config.toml
tie_embeddings = false
optimizer = "muon_variant"
lr = 0.0108
doc_mask = true
steps = 3647
dataset = "wikipedia_en"
Each number is 200 + 20 x the weight over the matrix's rms, rounded and kept within 0 to 999. Layers, rows and columns count from 0.

# v: layer 11 attention value, 128x128, rms 0.155, rows 79-105, columns 0-127
# o: layer 11 attention output (transposed), 128x128, rms 0.262, rows 79-105, columns 0-127
v79,189,186,199,213,221,228,194,198,201,244,170,174,192,180,188,213,177,170,195,203,233,203,198,222,158,201,211,216,210,182,192,208,221,214,218,222,199,224,181,188,224,229,215,177,177,185,234,156,178,214,213,196,205,199,180,189,168,173,222,206,191,216,213,238,215,186,188,185,161,216,194,187,209,182,208,224,195,179,198,183,183,210,184,210,209,240,183,236,184,220,209,221,175,212,199,187,191,173,204,214,209,236,199,197,197,204,178,195,187,190,150,197,154,174,190,201,187,216,219,183,226,198,240,222,180,178,244,194
o79,214,195,196,197,204,210,208,213,228,164,217,196,194,231,217,206,175,201,160,186,179,194,189,187,222,187,198,222,203,187,194,206,231,190,177,218,205,205,219,197,191,170,170,212,235,214,210,197,196,216,193,227,166,181,197,227,203,188,155,196,173,182,197,198,183,221,195,173,210,206,219,217,223,213,213,229,183,219,187,235,234,201,190,212,164,218,217,159,227,218,223,263,172,194,200,205,190,203,169,163,147,197,200,211,170,185,154,193,179,179,195,196,162,195,186,155,229,192,217,176,198,204,220,196,201,198,214,229
v80,224,201,204,181,195,199,202,189,200,182,219,187,207,198,180,185,201,205,223,189,202,199,193,201,196,212,222,211,210,174,166,194,216,185,210,189,214,183,221,202,206,194,216,217,221,198,202,212,205,214,163,213,195,198,215,191,225,164,204,200,200,213,192,234,179,202,234,187,214,240,202,181,168,221,205,179,212,197,232,182,210,223,201,237,202,195,187,194,182,189,214,176,209,188,182,197,189,191,198,179,209,152,190,270,193,221,202,195,184,217,191,201,179,202,185,208,256,223,169,187,227,196,250,199,187,189,175,181
o80,192,193,210,188,189,193,194,229,167,197,211,204,201,163,185,193,187,212,185,222,206,196,195,195,189,192,200,187,206,199,189,210,175,173,206,191,226,224,190,226,207,191,219,200,218,219,202,200,242,172,189,188,214,211,146,210,201,211,178,214,226,221,174,190,178,205,213,201,170,234,217,216,185,172,203,207,243,181,203,221,191,192,206,176,188,185,201,216,196,227,212,203,202,216,198,168,186,190,182,210,208,215,195,203,210,197,214,240,215,264,217,175,175,219,168,208,232,209,181,180,188,214,201,236,196,164,164,211
v81,196,205,170,211,184,191,245,204,228,222,210,200,216,206,218,240,224,188,235,252,218,194,212,197,208,210,201,192,195,155,219,155,188,201,195,184,199,168,186,193,194,206,176,209,215,162,196,210,203,184,212,215,201,189,239,215,158,202,252,189,220,175,182,196,220,193,176,174,215,201,193,230,191,211,176,207,184,207,208,219,211,198,180,161,268,215,199,190,180,228,193,191,185,202,195,180,231,207,185,182,188,201,189,219,147,203,184,193,216,184,211,228,246,191,190,200,178,209,212,215,203,196,171,148,184,192,201,213
o81,160,211,189,231,187,228,224,201,203,188,199,242,159,222,216,182,200,203,212,205,163,185,210,193,236,205,156,205,203,186,200,176,180,196,212,168,197,195,201,209,163,207,202,207,203,227,213,192,190,205,199,198,184,225,240,213,223,159,210,211,188,182,177,208,183,243,190,147,194,172,157,210,195,148,204,197,189,210,199,177,195,151,218,170,244,194,227,222,166,237,212,223,219,172,190,202,233,210,180,214,223,217,200,173,208,191,219,185,209,210,203,193,206,206,181,217,185,198,223,171,199,195,231,192,175,185,232,162
v82,208,188,214,222,176,223,197,190,224,215,188,175,192,214,193,235,193,209,202,189,203,198,177,161,211,188,196,201,227,187,157,216,180,187,175,189,216,184,175,179,196,196,208,180,187,189,248,226,210,216,219,187,198,200,194,207,221,215,216,210,236,191,237,221,207,193,214,185,169,197,180,152,209,191,157,213,174,213,211,228,196,214,182,202,224,210,190,204,198,204,227,200,185,228,201,214,210,179,205,189,173,205,223,227,176,216,213,162,205,184,209,220,181,225,187,191,209,208,218,177,202,188,187,238,192,210,211,201
o82,177,197,207,222,192,212,189,196,200,227,205,167,169,203,206,224,198,176,189,190,206,212,205,217,223,193,215,206,181,192,189,198,218,166,225,170,203,229,185,211,161,174,198,209,212,214,209,181,222,210,189,162,201,208,212,185,194,208,197,205,166,203,191,218,229,193,201,227,217,208,197,177,211,186,197,205,205,178,207,187,190,222,174,160,213,208,228,171,190,216,227,175,182,162,185,229,202,211,208,191,143,212,224,207,184,200,185,211,210,197,199,188,177,176,244,188,232,210,194,184,179,214,198,203,207,187,217,192
v83,208,223,173,221,205,224,221,194,200,179,211,186,196,202,196,204,206,203,194,166,177,206,225,206,193,186,203,207,211,219,201,202,187,210,194,184,221,175,214,185,191,200,179,214,178,208,225,213,200,186,213,187,207,190,205,182,221,180,209,240,194,178,187,184,225,211,211,220,238,200,193,220,209,218,203,177,203,201,194,203,202,170,197,205,220,220,251,186,206,198,203,199,167,227,204,232,218,205,192,178,228,186,180,193,202,180,229,201,161,183,202,205,213,205,199,211,211,225,182,228,190,182,214,195,209,206,222,197
o83,201,212,193,188,201,204,182,208,195,222,207,174,212,204,231,203,218,203,173,213,190,224,186,219,192,175,193,162,204,213,187,221,199,217,181,218,212,206,161,192,214,176,198,208,202,211,200,203,163,203,181,184,215,202,199,191,186,193,205,204,176,198,211,200,188,192,196,203,238,195,202,182,210,156,184,166,190,207,229,218,202,189,198,225,194,190,196,202,222,221,219,180,196,192,201,201,222,192,225,202,197,189,184,168,194,228,200,172,235,227,210,182,203,212,187,191,190,202,197,223,200,207,216,209,178,179,214,196
v84,194,230,196,184,202,222,173,154,183,258,225,197,187,211,215,167,205,210,187,205,174,208,191,212,193,217,199,229,181,244,192,217,208,193,195,178,209,235,230,208,188,218,195,256,198,159,222,192,183,179,185,221,192,218,190,208,219,183,192,195,205,264,188,206,164,167,189,217,239,207,211,189,245,200,195,212,202,193,195,183,218,185,207,194,217,203,183,203,211,212,209,213,227,211,181,180,149,224,181,246,219,218,200,234,193,197,204,201,222,219,219,212,209,205,219,178,214,168,193,220,185,226,198,187,208,192,185,243
o84,170,218,199,168,163,194,189,203,188,160,236,180,187,178,181,220,177,219,220,185,221,187,178,150,192,188,173,157,176,259,204,193,191,220,159,183,177,219,206,216,168,227,213,204,167,185,200,194,235,199,213,192,227,175,205,235,194,223,217,214,201,192,176,231,194,203,200,192,206,168,205,214,220,203,192,215,183,204,196,205,189,215,194,207,199,191,166,184,190,185,194,184,218,176,209,197,181,187,208,164,213,212,205,222,214,206,238,222,180,174,214,209,195,198,192,169,207,190,208,206,206,218,217,172,226,200,159,228
v85,222,156,190,216,212,200,200,211,160,169,146,182,185,169,214,173,185,215,214,189,181,201,174,204,212,176,171,190,201,209,207,208,204,195,186,210,217,191,188,177,214,177,197,188,218,216,180,215,203,174,206,198,199,159,181,187,213,183,182,208,214,187,151,202,214,217,221,226,218,184,207,199,224,203,218,201,178,191,173,227,198,229,205,219,197,195,221,192,205,179,232,193,162,203,190,179,190,212,218,207,172,190,208,180,213,215,227,196,217,197,174,181,198,231,202,205,210,209,195,202,213,194,222,226,184,203,220,213
o85,201,161,206,231,210,192,204,183,233,214,222,210,200,206,191,195,225,199,213,195,209,213,179,203,189,188,204,206,190,209,189,201,180,200,219,212,205,179,208,201,245,226,209,219,192,153,219,196,214,180,177,182,196,212,213,189,193,232,218,195,225,204,190,199,200,195,186,188,192,220,225,192,184,193,198,182,196,163,196,217,200,220,173,236,218,200,203,212,230,167,173,186,162,199,218,209,186,160,189,185,173,198,218,211,212,198,213,191,237,183,181,158,207,247,196,186,191,207,195,189,197,213,202,235,172,166,222,195
v86,165,239,223,216,190,204,219,231,233,168,230,144,211,228,185,213,229,208,184,193,213,205,196,211,203,183,182,231,199,211,227,191,186,181,162,183,211,174,182,209,215,171,211,173,192,188,210,196,186,190,178,149,211,211,202,207,213,216,216,207,190,199,236,167,190,181,213,176,172,201,199,154,205,195,176,167,207,175,178,222,187,201,228,245,182,185,208,171,189,217,214,168,221,203,207,206,207,205,185,194,185,184,162,213,198,214,185,180,190,236,203,184,190,202,218,187,227,219,221,191,217,207,225,228,213,185,256,195
o86,184,263,219,217,201,222,171,228,224,246,199,152,220,191,201,154,141,219,195,209,215,215,212,191,211,175,248,223,186,211,207,180,204,158,192,191,183,227,208,180,195,177,182,202,211,190,188,198,155,192,172,194,222,220,180,204,192,252,215,191,233,208,175,181,186,197,198,209,170,206,228,177,193,217,156,216,186,178,216,149,213,189,182,189,187,220,212,208,191,225,204,225,169,205,191,190,202,215,195,200,205,186,203,195,192,208,199,198,177,193,187,174,195,169,223,176,202,180,197,245,200,213,214,204,199,194,221,186
v87,197,165,223,209,206,217,176,197,188,202,193,235,204,160,220,188,183,222,214,205,233,207,219,206,202,178,199,208,225,232,222,215,187,206,175,230,218,217,127,245,232,197,223,201,229,231,202,183,252,206,187,198,187,169,230,181,210,207,173,206,171,173,210,197,231,254,210,205,188,211,182,204,160,199,185,158,232,213,174,205,219,187,207,199,221,193,205,198,172,172,227,234,170,212,213,183,181,182,208,213,224,179,170,203,190,221,204,205,208,194,186,197,201,218,168,179,201,194,210,149,184,209,169,206,152,167,187,195
o87,208,156,243,193,197,187,213,223,210,174,234,182,207,196,194,233,200,191,202,209,228,185,221,172,201,208,170,216,200,209,236,185,183,192,205,178,213,183,208,227,231,158,190,183,229,218,238,220,152,188,222,179,207,237,209,187,179,212,206,199,203,205,239,132,219,204,188,179,171,172,195,140,171,236,199,181,215,186,192,201,191,187,229,187,222,168,212,198,193,172,207,212,205,213,168,215,199,158,216,210,186,222,201,190,180,180,167,199,213,180,173,224,160,228,228,177,208,188,183,184,175,204,205,218,193,176,201,209
v88,188,221,223,205,214,206,218,171,233,180,203,233,224,227,171,185,216,226,188,175,214,212,182,201,190,179,202,206,183,183,221,174,227,176,188,211,174,215,197,205,225,186,203,211,219,213,229,197,189,187,183,184,152,223,220,189,181,221,191,180,202,194,225,189,192,187,202,189,186,214,204,196,208,205,186,204,201,186,197,157,229,209,196,220,181,200,217,220,229,210,230,173,256,200,180,178,189,206,191,193,191,220,207,201,198,194,174,199,194,224,205,220,202,194,206,201,258,196,198,231,208,226,249,197,225,229,187,164
o88,222,223,207,149,202,202,200,217,211,209,198,193,187,190,207,215,217,224,189,155,200,217,180,207,200,204,229,205,214,209,194,197,208,207,208,165,201,161,192,177,176,210,202,173,191,188,156,206,155,178,200,199,177,217,166,187,217,248,176,240,233,208,168,174,182,200,223,214,181,206,216,227,212,193,198,217,184,220,202,191,187,192,185,213,192,186,226,227,183,216,191,218,182,193,173,209,213,214,215,199,190,207,185,227,224,210,201,230,205,211,197,227,199,195,188,206,228,183,195,228,232,188,164,195,207,207,173,202
v89,220,208,187,198,184,201,177,228,171,222,204,202,183,201,210,210,205,201,213,198,243,190,223,174,224,210,194,191,199,180,165,192,203,233,217,205,178,197,194,206,215,186,208,187,179,223,228,172,236,228,197,234,183,208,234,204,166,234,232,175,202,226,169,216,190,241,207,202,179,175,212,230,207,210,226,157,190,182,195,226,201,167,196,203,230,203,188,188,197,191,184,250,181,204,236,195,215,193,196,162,208,206,211,170,178,231,197,211,222,200,199,229,203,206,181,230,159,196,182,153,168,176,217,199,206,184,202,195
o89,186,179,193,180,209,192,195,237,218,182,205,230,198,193,179,189,226,208,165,221,172,197,212,193,232,198,195,216,179,198,189,210,244,198,202,235,200,186,192,210,178,174,198,190,185,216,221,199,218,212,227,222,191,192,224,189,208,206,221,153,209,228,215,217,242,204,203,166,214,181,185,165,163,182,211,216,192,196,189,241,176,173,253,195,195,170,182,188,197,168,196,207,201,189,219,180,194,200,194,185,217,178,195,195,192,191,177,223,179,167,190,179,201,156,199,215,172,191,219,168,187,175,185,227,181,187,232,203
v90,206,182,211,213,184,213,212,171,198,205,212,198,169,214,189,225,166,194,214,159,221,222,240,211,191,157,204,234,224,238,207,161,238,206,212,207,224,242,173,196,206,188,177,160,225,199,183,210,197,217,180,199,182,198,211,200,168,195,182,202,195,172,200,199,219,191,218,217,184,170,206,172,185,200,195,210,212,179,199,196,219,186,179,229,169,211,174,181,223,189,212,200,167,168,203,202,211,196,215,225,217,181,195,185,190,189,197,189,202,182,166,177,187,221,188,194,174,232,186,184,205,208,227,217,194,173,207,189
o90,198,222,233,180,195,233,200,208,210,186,185,223,201,233,170,212,204,193,214,185,215,208,222,194,200,200,226,229,178,207,168,230,179,157,172,206,166,180,197,210,217,165,168,176,213,184,224,206,177,184,193,193,200,221,193,220,180,205,209,207,228,204,198,177,182,209,203,170,221,227,214,192,196,216,173,243,196,196,201,203,197,197,160,188,211,199,195,153,226,190,218,185,205,192,212,208,209,203,248,241,188,175,213,159,193,188,188,206,197,195,187,199,198,234,200,183,214,230,184,208,200,202,206,247,193,214,197,209
v91,188,222,182,181,198,217,206,219,210,203,207,224,212,191,220,203,170,225,197,224,177,194,209,213,206,196,214,207,211,215,186,175,211,185,212,188,216,238,159,205,203,208,196,222,218,197,201,227,218,189,154,177,159,192,214,199,194,211,206,229,212,190,187,241,214,194,220,214,186,195,244,199,187,182,184,187,205,222,224,148,203,179,181,232,157,208,188,236,178,202,231,170,203,190,178,179,196,194,206,166,172,216,189,176,190,212,171,211,202,203,184,226,214,195,179,184,206,226,218,217,197,192,201,194,203,194,225,201
o91,201,211,211,183,179,206,191,227,230,181,200,203,208,203,154,234,229,208,251,196,199,205,192,198,210,216,168,212,178,167,192,193,187,188,197,204,216,182,207,190,200,208,185,198,218,201,163,218,197,201,211,235,183,222,164,202,205,203,193,219,218,199,194,181,204,186,188,185,196,187,241,218,182,198,172,182,169,157,187,185,204,189,224,204,162,212,220,230,165,182,245,176,198,170,192,253,211,210,200,224,177,207,200,178,219,193,181,201,193,253,204,201,207,197,219,165,219,197,194,233,198,226,206,199,215,182,205,209
v92,182,197,200,196,178,215,209,186,202,159,222,249,197,192,205,224,182,198,143,225,217,183,160,167,230,184,167,174,188,184,216,179,204,217,208,202,187,173,184,184,219,232,237,232,194,178,193,179,192,201,182,213,216,196,202,209,202,205,185,205,228,178,163,216,175,201,202,195,175,185,185,201,218,198,172,238,191,214,194,217,203,186,201,205,185,210,233,201,211,205,235,164,232,182,190,183,174,191,197,163,198,203,177,224,227,226,211,193,177,227,183,205,213,201,189,183,195,221,204,199,202,185,208,228,191,188,210,197
o92,229,226,165,220,177,199,214,188,235,188,199,231,229,177,186,184,191,245,210,224,233,174,238,168,210,172,198,177,215,211,194,200,180,217,210,222,188,193,213,149,190,191,205,156,194,244,191,215,194,195,194,192,232,189,200,181,183,193,196,219,185,221,187,175,174,184,200,226,216,204,173,213,195,216,197,184,188,174,235,197,223,185,217,199,188,182,228,213,181,182,196,174,179,190,176,203,213,236,196,214,179,231,213,200,214,202,198,205,213,189,189,188,210,190,187,229,212,216,224,207,226,180,180,171,222,179,244,205
v93,160,217,184,190,213,168,182,181,203,253,185,183,217,209,212,183,205,193,193,213,193,215,199,197,209,229,214,190,193,203,197,180,224,209,179,210,216,221,183,214,190,234,187,225,225,176,143,190,257,172,198,197,216,182,201,228,212,155,221,227,195,184,174,219,232,184,246,219,267,194,190,199,209,203,214,207,202,192,202,221,185,219,204,208,202,204,200,194,198,220,200,177,205,181,203,138,175,193,217,181,207,213,212,204,186,192,207,206,239,210,168,198,154,209,190,191,181,199,197,188,216,190,174,175,189,193,209,204
o93,211,205,165,228,178,216,178,222,189,163,221,195,221,185,193,223,192,223,209,222,167,171,169,207,201,216,180,201,218,186,192,206,198,189,229,185,195,181,202,226,215,238,217,197,191,228,249,193,208,231,220,223,195,223,173,228,179,184,180,203,182,203,172,208,168,240,196,166,180,172,170,238,167,227,166,175,201,220,196,172,203,226,214,233,213,196,171,209,175,169,205,180,206,187,190,182,194,209,184,187,201,205,208,207,203,201,217,209,210,178,191,198,215,237,199,175,257,205,209,200,193,199,232,205,187,205,197,195
v94,227,230,213,161,216,179,193,186,172,234,224,224,202,207,195,165,227,207,204,202,221,189,195,209,189,229,193,199,181,200,175,198,222,198,224,208,214,203,198,198,197,183,215,211,190,209,196,217,189,186,207,172,236,181,208,182,191,192,181,191,178,193,184,189,222,190,165,201,252,206,207,189,200,201,197,201,194,183,223,212,167,181,206,208,203,191,204,190,203,198,200,161,220,208,214,218,211,192,224,194,185,183,193,219,204,230,227,193,194,212,202,195,177,202,197,221,195,186,167,182,180,212,205,187,239,212,185,209
o94,177,187,226,205,206,182,205,208,213,181,198,180,219,205,192,237,217,206,181,214,205,191,175,194,196,218,222,206,205,190,200,184,180,200,200,226,199,199,206,240,209,175,186,207,191,189,206,173,208,181,194,201,232,196,197,197,232,214,193,195,206,172,195,205,167,210,204,223,189,177,210,212,200,200,204,191,170,197,237,227,206,200,231,213,197,172,167,208,184,209,190,230,214,214,190,181,149,202,195,220,220,182,219,206,208,224,233,213,185,217,216,199,221,200,209,208,236,227,196,214,206,168,209,191,218,191,235,218
v95,182,223,202,210,205,227,193,221,213,212,237,208,181,199,203,170,205,198,161,212,185,193,193,193,156,212,199,222,208,201,213,217,208,162,187,190,210,182,224,235,205,193,232,210,218,201,213,184,189,196,187,179,230,203,152,203,266,187,223,201,183,203,210,190,200,202,192,196,169,205,182,167,204,177,178,167,209,173,222,216,188,227,210,196,214,188,176,219,212,172,187,173,213,199,198,186,224,171,201,191,221,209,178,240,213,224,214,204,214,183,207,200,187,199,193,174,180,205,231,202,173,215,209,239,174,190,191,193
o95,193,215,208,215,175,189,224,193,210,248,186,143,178,143,160,183,155,188,204,220,201,198,190,172,190,216,201,200,187,192,186,193,221,191,221,195,196,222,186,222,220,174,205,169,227,213,187,202,208,216,212,187,201,204,202,273,207,222,194,207,198,179,188,213,187,192,221,249,195,173,215,181,198,210,214,196,192,206,210,187,225,211,229,182,184,175,199,172,167,211,231,190,183,233,204,207,198,192,169,180,193,188,217,188,186,233,173,188,191,193,222,209,150,225,211,205,186,192,176,201,186,199,207,194,183,183,167,184
v96,174,215,223,194,213,189,179,229,199,197,194,204,225,188,176,195,185,214,173,192,185,210,186,230,180,185,225,199,193,204,178,194,223,206,200,178,182,234,217,211,200,233,208,191,207,188,194,197,165,202,206,201,160,229,211,237,203,184,189,198,196,205,242,229,200,163,208,228,190,199,185,170,212,184,219,206,227,209,175,183,214,214,270,183,185,164,174,196,212,216,205,222,197,205,199,178,231,186,218,209,206,218,223,223,190,174,191,205,209,224,232,181,209,175,211,198,223,176,212,226,178,226,219,214,197,193,223,216
o96,191,225,175,172,213,205,205,210,196,200,198,196,195,182,193,234,182,194,200,175,220,158,192,199,184,179,211,209,211,194,182,198,193,201,161,184,198,200,191,176,187,225,180,192,137,192,180,186,184,217,225,203,178,218,184,204,208,203,229,174,208,231,217,192,195,202,182,249,181,205,198,223,190,231,224,230,191,200,206,199,202,194,196,205,187,213,183,199,186,216,209,221,205,202,208,191,215,174,163,229,156,231,205,214,201,185,183,199,190,200,195,238,221,198,206,153,209,183,200,190,208,221,217,201,171,224,177,174
v97,213,184,200,235,206,177,208,214,226,205,175,227,158,181,213,206,204,205,185,224,185,194,216,170,227,208,206,214,189,192,193,168,231,216,202,182,215,171,187,206,228,193,214,226,210,191,167,196,218,172,184,264,214,210,225,167,173,226,200,202,181,205,194,228,206,222,218,209,186,205,223,190,233,193,205,210,187,194,212,213,237,182,169,192,156,200,215,205,192,193,229,178,192,176,181,203,159,152,225,150,192,180,216,208,206,201,200,215,214,188,205,191,223,223,142,196,176,207,177,183,201,205,229,193,180,211,227,191
o97,184,208,202,201,188,174,224,216,211,201,227,233,173,205,206,184,211,208,211,204,199,214,184,208,199,177,229,192,192,177,195,211,208,191,183,202,221,205,213,211,180,168,194,183,217,225,219,203,190,215,221,235,218,192,162,222,188,183,236,184,198,243,173,173,212,179,205,191,185,192,209,188,169,182,219,175,206,183,187,209,243,192,152,200,211,211,215,210,192,131,195,205,183,202,231,204,233,186,253,188,180,194,198,198,197,219,203,236,231,215,203,232,187,190,191,246,208,224,219,186,202,166,204,186,196,199,211,185
v98,203,208,178,207,219,207,208,188,213,157,208,188,207,198,200,192,175,193,209,175,204,222,196,192,231,171,231,219,199,213,195,202,191,198,196,160,210,203,195,213,196,192,200,176,170,209,202,167,243,192,221,194,136,197,214,189,197,240,186,195,182,207,220,218,195,213,209,176,246,204,230,196,211,217,172,170,220,204,190,171,188,205,207,207,194,212,190,197,207,196,158,217,195,213,189,164,226,212,199,216,190,203,254,183,202,194,193,177,188,228,205,203,184,211,212,189,209,175,176,226,178,222,220,175,183,210,207,210
o98,217,220,195,189,228,192,203,218,197,206,205,213,211,248,214,176,210,207,190,178,220,236,168,191,146,198,212,237,191,206,217,195,225,176,212,184,198,222,210,224,206,205,211,191,175,192,206,231,180,188,201,218,184,228,193,183,215,177,193,193,185,193,207,195,226,174,219,204,177,196,199,206,209,183,173,227,195,182,204,230,171,178,207,188,182,192,198,202,185,226,201,189,196,157,206,198,204,197,213,210,212,198,191,221,206,177,213,238,216,221,200,205,195,219,200,165,178,199,211,190,168,205,201,197,205,236,204,219
v99,197,186,216,212,207,224,211,179,233,205,169,154,210,168,196,220,178,223,187,168,190,217,220,205,252,198,204,207,190,212,206,199,208,217,213,187,197,176,199,198,229,204,212,212,218,213,209,182,210,198,198,203,186,183,160,182,188,192,195,207,220,172,186,196,195,176,226,235,174,206,219,162,218,204,214,196,186,179,182,181,203,182,206,178,185,200,201,202,193,207,221,207,192,182,173,195,209,196,175,172,194,193,224,216,216,244,200,183,197,193,216,197,203,215,190,207,155,238,216,221,186,180,197,220,168,222,215,194
o99,170,221,170,202,192,213,217,197,223,217,197,188,177,205,199,195,197,191,173,189,202,220,184,199,228,209,208,207,204,203,171,201,231,182,216,214,227,214,217,142,208,198,181,185,206,208,205,183,200,225,220,207,199,206,195,202,192,206,179,216,180,209,187,220,221,172,198,178,188,196,220,165,201,211,197,183,186,182,227,231,193,211,164,186,178,197,218,226,211,180,201,206,169,187,219,214,204,187,223,224,188,234,222,214,214,195,199,200,199,188,223,183,215,215,212,214,193,242,208,201,218,251,211,194,196,241,196,210
v100,229,198,205,205,191,167,236,201,195,197,202,210,222,171,174,190,213,215,190,184,220,243,195,212,209,190,198,201,196,178,192,188,205,193,188,191,182,179,194,177,190,162,204,134,190,225,189,248,208,214,210,178,195,201,188,195,197,178,196,223,218,145,217,192,182,180,196,192,240,211,179,193,210,246,196,159,203,199,176,197,186,216,188,182,192,221,210,158,213,195,200,192,172,175,200,203,214,211,215,179,185,199,208,203,153,224,210,201,225,217,176,186,198,207,232,204,227,202,176,174,199,210,178,202,210,174,178,193
o100,208,191,216,244,206,237,193,198,203,225,214,181,202,193,184,234,212,159,176,173,190,218,208,203,177,184,213,227,196,200,196,212,196,192,202,203,198,183,190,191,208,226,155,201,169,209,225,201,218,169,190,165,202,231,208,179,197,201,202,185,189,193,189,200,196,182,176,196,191,185,192,195,228,180,170,222,264,195,192,198,187,205,199,207,212,169,190,187,214,211,209,209,191,173,172,181,192,184,180,245,218,188,143,202,198,204,222,180,216,205,212,181,207,213,202,208,211,199,204,202,210,163,211,214,192,214,232,193
v101,190,178,226,218,188,231,203,208,208,208,175,195,187,179,218,182,211,204,212,205,219,200,200,215,202,211,172,207,164,189,189,196,185,196,193,232,210,190,172,186,231,226,221,190,207,202,223,187,178,200,209,171,198,206,174,210,208,200,246,205,173,148,185,168,227,231,177,196,159,175,186,186,177,163,209,209,164,192,160,175,208,220,221,160,185,223,202,231,168,203,209,195,169,187,178,187,179,178,197,184,192,207,195,205,185,228,199,184,225,191,192,208,213,185,189,202,197,194,210,198,213,173,150,231,186,202,195,188
o101,212,182,175,238,179,205,225,203,234,187,187,179,194,191,227,193,194,193,186,185,204,230,208,175,205,252,188,190,190,198,176,191,200,192,227,229,191,193,226,193,208,197,193,210,211,195,210,218,213,165,194,178,203,184,215,204,202,224,212,209,209,182,200,204,181,229,154,194,188,149,191,182,197,210,207,196,231,218,229,198,223,199,194,195,212,215,244,219,185,199,203,208,182,196,206,233,211,181,208,175,182,200,212,223,171,164,166,188,196,174,201,189,191,198,207,198,229,195,200,182,215,220,187,206,182,185,208,179
v102,212,194,194,231,199,217,173,203,231,176,186,234,170,180,201,202,171,213,181,217,188,194,202,197,232,167,195,198,227,208,209,181,188,191,224,186,218,189,198,205,175,213,217,209,160,204,241,175,240,211,192,224,196,242,198,219,212,229,200,222,189,222,208,171,188,202,186,188,213,220,202,179,175,183,171,194,209,213,226,208,229,204,202,174,205,207,194,218,181,175,200,187,195,238,192,206,212,167,244,178,207,182,188,249,213,233,206,197,167,203,206,182,204,208,194,164,227,212,201,200,229,204,182,228,203,173,204,214
o102,195,190,210,196,200,215,228,200,209,188,226,224,199,170,187,201,183,192,181,215,236,200,213,194,177,192,226,172,204,178,202,188,173,240,203,199,230,230,198,193,180,208,189,185,220,229,169,215,201,194,165,182,201,174,192,199,215,197,215,192,173,177,202,183,232,210,210,223,171,206,203,182,178,213,177,192,218,174,221,230,206,202,204,165,189,201,221,208,170,198,216,175,187,176,204,204,216,227,207,243,185,184,203,172,168,199,210,187,221,194,199,199,154,163,213,184,210,205,216,215,163,225,229,196,206,183,178,212
v103,164,177,191,221,210,213,201,218,189,222,217,176,179,207,212,218,204,201,200,215,155,213,205,223,234,207,229,195,209,209,215,196,212,177,222,200,209,211,174,234,180,196,196,209,199,189,163,197,203,199,207,232,210,209,191,207,209,219,188,216,226,195,182,220,188,217,200,199,185,212,234,149,219,200,217,223,209,222,213,199,194,198,171,212,168,180,188,194,205,212,194,181,180,211,206,189,169,210,196,226,203,195,211,181,209,189,169,218,185,210,235,201,173,209,179,210,197,215,186,214,184,229,224,177,170,211,212,196
o103,215,188,187,191,237,209,171,210,190,196,211,198,181,215,184,193,217,201,258,203,208,189,209,197,205,194,216,227,241,193,221,234,199,187,190,208,206,226,198,194,210,184,240,225,192,211,174,197,185,200,215,236,198,211,164,217,208,186,201,203,195,211,198,208,201,190,170,182,169,198,204,196,235,211,192,181,181,163,182,208,222,198,161,210,186,206,195,171,201,187,230,190,212,213,218,207,211,163,232,194,203,220,217,211,204,219,235,194,202,185,193,201,195,184,189,207,188,205,179,205,165,202,189,212,233,225,176,185
v104,216,211,202,194,196,198,233,203,180,195,196,209,187,182,200,174,218,182,182,224,214,189,202,181,165,205,183,189,194,215,185,183,201,196,199,173,184,214,201,179,205,188,210,236,214,206,190,207,195,157,174,243,200,202,221,198,193,189,185,203,214,196,157,221,186,200,223,226,214,182,197,230,214,189,202,180,237,186,200,217,195,206,208,207,198,187,220,204,215,199,200,165,188,186,196,181,186,225,198,190,216,218,201,217,219,212,190,204,183,237,243,208,184,212,207,223,218,214,198,167,169,192,242,216,204,212,225,205
o104,184,206,177,182,157,156,207,193,214,183,195,218,207,193,210,187,195,211,216,214,175,182,203,199,189,190,213,208,173,214,181,225,216,199,184,191,208,190,187,215,215,209,203,191,178,219,186,184,214,178,210,228,221,235,196,177,215,238,199,228,219,212,180,204,190,203,201,237,201,205,209,202,183,190,189,175,191,182,205,216,201,212,195,222,180,170,192,219,175,167,210,187,189,213,208,187,196,201,199,196,218,213,186,185,174,195,206,206,181,214,240,174,218,201,200,196,157,195,205,182,203,180,208,207,181,196,220,200
v105,182,189,205,220,202,189,204,199,213,201,168,202,234,194,225,229,176,183,195,161,200,199,194,228,216,213,202,185,233,210,235,198,184,198,180,211,194,209,203,173,232,157,206,209,207,186,199,206,188,197,202,191,228,213,228,178,184,204,181,195,189,180,227,201,192,211,179,219,216,179,208,194,217,217,171,195,201,201,207,178,183,166,173,214,190,202,207,183,216,182,192,184,212,151,203,198,221,195,205,212,222,179,180,215,203,181,155,181,190,197,203,218,217,188,194,207,206,197,189,155,241,223,213,169,222,189,205,184
o105,187,185,226,189,192,196,216,227,196,214,202,209,210,204,204,196,203,173,187,201,173,216,216,202,203,201,205,205,211,177,197,166,218,185,188,179,205,177,211,158,260,218,204,209,182,229,202,217,146,204,170,189,192,217,218,196,183,191,214,225,225,195,176,196,193,213,198,207,190,194,214,216,219,207,187,222,190,175,209,186,208,214,177,170,234,199,164,173,209,235,173,213,215,210,199,239,167,198,238,222,188,174,177,198,219,199,189,211,205,230,191,217,216,188,175,213,203,188,189,218,218,166,210,209,216,215,202,191